Weights of a small GPT-style language model, trained from scratch on English Wikipedia.
Size: 8 layers, MLP 3072 squared ReLU, 63.7M parameters.
Architecture: LayerNorm before each block, no biases in attention or MLP, tied embeddings.
Training: 903M tokens, 6893 steps.
Each number is 50 + 10 x the weight over the matrix's rms, rounded and kept within 0 to 99. Layers, rows and columns count from 0.

# layer 3 MLP up, 3072x768, rms 0.104, rows 23-39, columns 576-671
54 30 38 62 47 32 48 42 37 74 22 55 60 61 60 43 49 64 50 58 50 50 57 32 61 62 58 56 45 53 43 51 57 56 45 52 54 71 37 63 60 54 60 72 55 25 47 70 61 44 46 66 57 59 39 45 61 36 39 46 50 56 56 51 43 66 62 54 52 31 35 45 65 42 34 63 42 20 37 37 29 23 61 50 71 34 41 37 41 48 67 49 40 58 50 43
30 51 49 59 59 68 55 40 69 49 33 60 46 49 47 54 40 64 51 32 61 49 72 51 55 44 50 43 50 43 50 45 52 38 43 61 48 49 48 36 34 43 62 27 33 66 52 48 57 34 48 67 50 42 42 48 61 58 57 63 44 52 68 54 39 60 68 49 51 53 40 46 53 42 50 39 44 35 44 41 61 26 60 41 41 51 52 71 40 28 44 55 46 55 52 46
49 51 49 73 50 56 58 64 66 53 38 49 36 49 52 55 49 36 45 50 55 78 52 62 59 56 31 53 48 51 49 49 49 42 37 67 41 24 45 32 44 32 70 51 29 56 42 22 40 68 71 63 51 50 58 42 22 41 46 39 60 54 56 42 37 46 59 56 69 63 62 52 54 48 57 52 46 47 73 45 38 53 59 47 49 51 42 66 40 57 41 51 30 42 48 69
72 51 30 48 43 58 53 34 53 46 55 51 55 36 58 40 34 39 29 49 49 34 62 40 43 55 60 42 57 46 46 49 42 53 38 44 56 38 64 44 37 55 51 41 65 58 50 41 61 47 49 48 47 55 51 35 42 43 51 37 55 51 59 53 49 41 56 65 43 53 29 53 48 57 47 36 55 46 56 48 39 51 28 37 53 39 59 47 31 54 48 65 43 42 49 57
51 56 63 45 49 45 23 52 36 41 45 50 36 55 55 50 59 43 61 45 40 53 23 54 55 58 63 52 49 46 69 53 46 50 47 48 41 67 53 43 54 57 46 51 74 44 60 52 46 51 55 52 79 45 36 45 41 57 54 49 61 50 66 47 47 53 37 43 44 45 55 57 66 47 43 42 40 61 53 63 52 32 56 52 53 49 63 44 61 39 54 47 39 57 55 62
44 60 61 53 56 42 55 41 47 46 54 37 50 61 60 38 47 42 55 49 60 55 42 51 42 53 41 40 53 56 41 62 40 50 48 39 45 48 54 57 53 49 57 50 65 59 37 60 51 45 65 49 52 65 44 40 39 67 45 67 63 40 65 50 41 56 45 40 38 48 53 44 41 56 60 43 63 17 45 66 37 45 32 48 60 63 60 69 42 47 46 56 39 67 59 42
64 56 44 35 52 63 45 56 71 39 67 42 56 44 41 54 50 43 64 50 41 49 40 54 57 50 44 51 37 64 54 50 45 64 50 52 56 59 56 49 47 40 32 47 36 53 48 42 69 51 56 46 49 58 51 45 48 47 49 46 43 62 74 50 41 58 55 63 57 39 59 27 46 46 42 27 69 63 54 59 56 44 63 45 35 67 33 26 47 50 25 66 47 58 40 41
42 56 67 53 39 33 38 61 57 46 60 58 66 16 48 52 64 53 51 48 46 49 61 31 52 66 48 55 47 39 54 34 69 56 52 30 38 39 54 53 42 77 47 43 38 56 56 38 50 33 50 53 53 62 48 72 47 56 46 68 43 45 42 62 60 37 50 52 44 61 60 52 59 61 47 61 43 56 47 46 45 37 45 30 43 57 60 51 73 51 35 64 50 67 37 74
59 58 57 50 51 67 40 23 50 48 39 52 21 67 55 40 52 52 44 43 35 57 47 54 62 49 41 54 54 40 56 50 58 33 60 50 58 45 58 45 43 50 67 64 39 60 47 54 47 64 59 44 61 50 71 58 31 52 51 34 42 60 53 52 51 51 48 53 47 56 43 43 56 45 65 49 42 58 54 51 53 47 56 50 46 60 44 58 61 48 54 64 48 56 55 63
45 64 28 42 64 42 44 49 47 37 53 43 74 61 68 50 65 49 56 73 39 65 46 61 49 65 44 52 42 69 35 58 60 41 45 43 41 57 58 63 39 57 39 72 57 38 58 54 44 33 65 56 51 46 54 56 41 45 50 55 42 55 59 37 47 55 55 56 32 58 49 55 29 51 56 61 69 49 61 61 44 50 53 33 42 70 52 70 56 48 47 31 41 45 33 44
66 60 48 31 50 49 40 47 58 41 43 43 33 47 48 35 69 57 35 37 62 56 45 71 41 64 40 44 44 42 51 64 55 59 44 35 48 39 51 47 59 45 42 42 31 61 58 40 60 33 48 29 52 50 56 65 44 43 48 48 47 45 53 46 63 74 56 61 39 43 46 55 62 54 51 36 30 59 50 48 51 65 57 31 36 42 38 66 50 65 50 47 50 72 48 53
60 47 51 56 47 32 50 38 42 44 45 59 42 54 73 47 72 50 50 29 39 72 57 58 51 45 43 58 70 57 60 39 44 41 54 40 56 61 46 56 36 36 45 49 65 72 52 54 52 53 45 53 41 50 62 42 35 51 51 64 49 43 42 50 49 52 52 56 27 37 42 45 42 48 50 64 57 39 47 48 35 47 59 39 44 38 38 41 43 55 43 58 50 52 54 38
43 54 44 67 59 60 50 64 41 41 74 58 40 50 45 52 54 56 49 47 43 52 51 39 49 75 55 54 70 67 37 45 55 55 53 58 53 49 51 62 58 57 52 45 51 59 46 47 43 34 52 48 43 44 42 45 60 39 50 47 51 49 62 57 54 61 51 51 37 58 57 63 63 48 57 52 50 43 43 47 59 59 45 54 49 65 41 61 51 51 39 52 44 54 38 64
48 50 60 49 50 52 28 20 48 59 43 54 50 65 52 60 60 51 52 40 38 48 61 44 47 59 50 49 39 50 45 39 40 44 48 34 44 55 51 48 32 51 48 51 52 44 62 47 34 42 49 51 49 37 41 49 32 51 45 38 45 63 44 55 49 53 47 43 42 44 54 56 35 60 69 48 51 35 50 39 56 54 54 55 61 70 42 62 49 53 50 48 34 45 69 45
53 54 38 48 43 54 39 91 51 39 71 43 53 43 37 58 42 54 44 64 45 61 50 46 29 60 46 45 64 59 55 55 39 66 74 62 61 59 46 64 45 55 53 55 59 48 56 53 51 58 50 54 40 74 42 54 48 52 52 34 45 65 43 31 52 47 50 53 61 43 61 47 50 69 38 54 66 51 57 56 52 44 35 50 52 56 66 44 43 47 53 49 60 47 55 62
34 57 48 44 28 48 44 49 68 51 37 62 39 56 42 52 50 69 41 48 32 55 52 53 48 60 37 48 65 65 59 52 56 55 58 41 63 46 46 49 58 52 44 41 56 58 52 40 39 53 45 63 60 50 55 65 55 43 46 55 49 41 39 52 61 54 47 53 60 50 51 42 45 61 47 56 35 46 59 46 63 70 51 60 47 38 50 48 63 45 49 38 57 61 63 44
47 63 66 45 32 58 28 48 49 50 62 35 51 47 53 56 40 45 43 57 46 46 56 49 33 50 70 68 35 69 60 55 38 52 61 42 49 47 31 50 49 39 47 46 63 33 55 51 53 43 47 68 53 49 46 61 50 49 47 62 51 53 45 49 50 59 53 46 39 63 58 45 59 45 62 47 50 51 57 59 42 51 66 61 72 49 39 54 48 45 54 54 49 44 57 57
# layer 3 MLP down (transposed), 3072x768, rms 0.212, rows 23-39, columns 576-671
47 52 67 37 43 37 75 68 51 55 69 32 38 52 79 55 46 70 61 50 28 55 54 48 81 36 37 55 43 33 55 51 84 69 31 34 54 51 63 29 51 62 50 35 53 53 58 68 55 57 59 56 47 56 53 63 47 49 41 54 35 45 51 50 57 71 56 52 79 66 59 71 35 60 74 30 36 71 43 50 46 58 37 58 29 54 52 45 43 48 49 31 48 53 40 49
52 63 49 24 37 64 45 44 54 51 41 60 60 47 54 53 44 62 54 29 52 62 47 50 51 48 33 62 37 62 66 68 56 40 40 63 52 57 59 45 44 39 76 63 45 61 34 51 35 42 51 67 58 57 34 62 33 53 37 53 54 51 56 38 46 41 55 56 52 51 51 40 59 45 44 66 52 41 61 43 56 70 46 49 46 41 45 51 40 32 53 33 49 43 29 50
50 54 55 54 55 48 46 62 39 49 41 55 69 55 62 41 39 46 42 47 51 34 43 42 45 46 63 50 53 59 48 59 66 64 71 44 63 40 63 41 68 37 66 57 48 62 46 57 52 50 67 56 59 40 21 65 54 55 76 50 47 37 53 53 62 34 37 39 50 53 43 48 44 78 47 43 38 44 44 54 46 40 52 51 39 40 45 54 51 32 53 68 58 51 51 39
55 48 43 35 71 56 40 38 46 53 55 53 52 55 51 35 58 41 50 53 46 62 52 32 53 63 44 40 44 64 46 52 56 32 35 59 40 40 38 60 54 54 53 49 45 51 37 66 24 49 59 46 59 43 60 61 55 53 40 41 57 56 54 45 64 40 45 53 42 42 54 39 40 44 45 45 44 35 52 50 38 59 61 51 52 65 48 58 63 56 45 55 41 55 48 35
53 60 43 53 34 41 54 43 44 36 47 46 49 49 49 42 42 34 66 55 43 47 58 47 76 59 48 30 38 60 41 64 55 61 62 46 61 39 57 56 60 63 56 55 48 65 43 51 48 49 63 57 71 70 40 50 66 51 61 43 34 45 58 65 51 48 45 41 42 36 67 51 66 45 31 49 30 50 52 38 51 45 42 56 59 42 38 41 40 40 40 61 54 54 58 51
60 55 70 36 49 46 57 50 45 32 61 56 60 54 54 46 57 31 48 39 43 51 56 45 46 51 68 45 54 47 49 41 33 64 45 44 59 63 46 28 39 56 49 35 59 52 57 55 65 47 59 55 43 40 57 43 43 42 67 71 67 50 49 33 56 59 37 54 51 51 71 47 36 53 66 43 51 44 46 56 52 48 44 63 48 43 51 54 48 35 55 52 39 47 50 49
63 55 60 64 47 45 26 41 35 58 50 55 23 45 39 69 50 45 53 46 43 59 51 40 55 49 62 52 46 52 45 46 58 43 62 57 52 38 55 43 56 47 68 47 35 59 60 48 37 59 29 56 58 58 53 58 43 54 61 60 54 63 50 69 55 45 52 44 58 44 49 38 53 55 48 49 39 60 39 44 41 43 57 52 71 52 49 46 52 52 37 61 36 68 48 44
34 40 50 45 58 68 53 33 62 52 55 41 59 51 47 45 55 49 23 62 57 52 54 53 59 33 43 48 48 41 54 56 62 30 65 47 33 67 48 54 48 75 50 43 36 51 47 36 58 50 54 49 42 52 50 59 44 50 73 61 34 58 44 70 54 57 67 30 62 46 65 47 62 42 57 57 58 36 41 56 47 56 71 52 52 51 56 66 53 52 49 47 54 44 48 54
39 51 50 44 51 56 50 50 54 50 65 66 55 58 40 49 44 46 40 44 38 40 38 60 47 57 57 53 48 52 52 36 66 42 55 59 79 69 38 47 48 34 39 63 58 71 43 54 38 40 59 61 39 61 49 52 48 26 49 61 51 58 50 53 60 44 50 35 57 37 36 65 39 40 54 53 38 57 35 69 44 26 51 60 61 35 54 55 38 47 55 65 51 60 44 40
50 56 47 36 50 64 40 67 62 30 30 48 55 53 55 52 53 51 41 50 33 40 61 35 54 54 43 46 29 45 49 48 48 58 38 48 63 58 38 39 63 37 42 33 39 38 54 43 14 49 46 56 58 43 48 53 55 51 53 40 48 74 43 40 31 59 61 43 42 57 63 46 46 66 60 74 47 45 35 32 47 53 52 51 60 39 53 28 50 45 48 55 67 56 42 46
52 57 50 59 44 48 61 46 55 55 47 38 60 51 48 62 32 60 47 58 55 63 43 57 54 52 38 48 44 40 53 48 64 50 65 38 47 57 47 44 34 46 46 58 51 53 30 48 61 46 51 48 42 47 77 50 38 54 59 59 44 55 49 39 56 62 52 32 30 46 46 61 61 54 52 38 51 46 60 39 58 44 54 31 57 42 59 27 31 56 34 62 52 58 36 64
46 46 42 68 45 64 47 27 58 38 40 65 36 45 49 55 37 46 45 52 42 46 44 44 38 51 34 26 34 40 39 53 64 54 61 55 35 51 54 59 62 59 60 67 59 46 48 57 37 37 55 42 42 55 36 57 56 51 34 61 47 51 49 67 63 41 68 37 44 48 43 43 66 40 52 49 56 30 48 47 68 59 34 38 45 55 53 30 45 63 27 51 35 63 45 40
34 31 60 47 45 61 39 51 48 63 47 40 52 45 52 49 56 59 47 53 50 34 46 48 51 50 49 46 32 55 48 45 50 35 48 46 45 47 55 54 43 41 36 45 43 34 54 44 48 34 54 47 61 64 51 57 62 53 93 52 56 46 44 44 29 67 49 29 55 50 46 56 67 34 54 47 45 52 51 60 46 40 65 48 65 46 51 37 55 51 42 62 54 50 42 63
50 41 30 50 60 37 54 55 45 40 55 53 51 44 39 60 66 40 62 59 56 54 49 58 62 46 45 54 51 46 41 52 51 58 62 46 49 51 51 13 51 60 35 34 43 67 38 53 75 54 40 41 76 40 34 46 28 57 62 72 53 52 61 73 53 27 39 34 39 33 61 60 47 80 39 54 45 36 51 41 44 42 44 58 35 64 61 64 39 50 49 50 53 38 55 55
62 66 39 46 40 69 56 41 47 65 42 34 70 49 46 62 29 57 44 46 34 45 59 47 43 51 70 44 36 50 63 43 42 48 55 64 45 57 50 48 64 60 43 33 20 42 61 43 42 48 32 69 49 67 34 57 42 34 61 56 37 44 63 49 50 41 52 29 43 46 51 52 64 43 36 54 41 50 73 54 52 48 46 48 45 67 50 52 55 51 57 41 20 41 52 51
58 41 52 44 47 53 39 52 31 40 59 55 56 47 48 40 51 31 46 62 61 35 44 34 41 62 58 67 31 30 42 61 52 34 50 50 31 48 55 52 50 45 43 66 49 58 40 53 58 56 30 43 57 49 50 42 51 37 77 51 46 43 50 55 42 42 58 37 49 44 28 55 56 39 49 40 54 60 29 43 38 38 40 37 45 54 60 54 56 50 55 70 53 45 50 54
63 57 46 62 61 54 40 41 42 45 47 47 64 61 54 50 44 37 53 41 56 36 57 51 51 45 57 55 56 59 44 28 48 72 50 49 39 48 51 42 63 50 64 50 48 55 58 61 65 52 48 65 63 51 41 46 58 50 69 46 41 55 37 51 49 47 52 43 48 37 58 57 38 51 45 49 39 52 53 45 39 47 49 55 36 43 39 72 54 38 53 52 57 50 39 62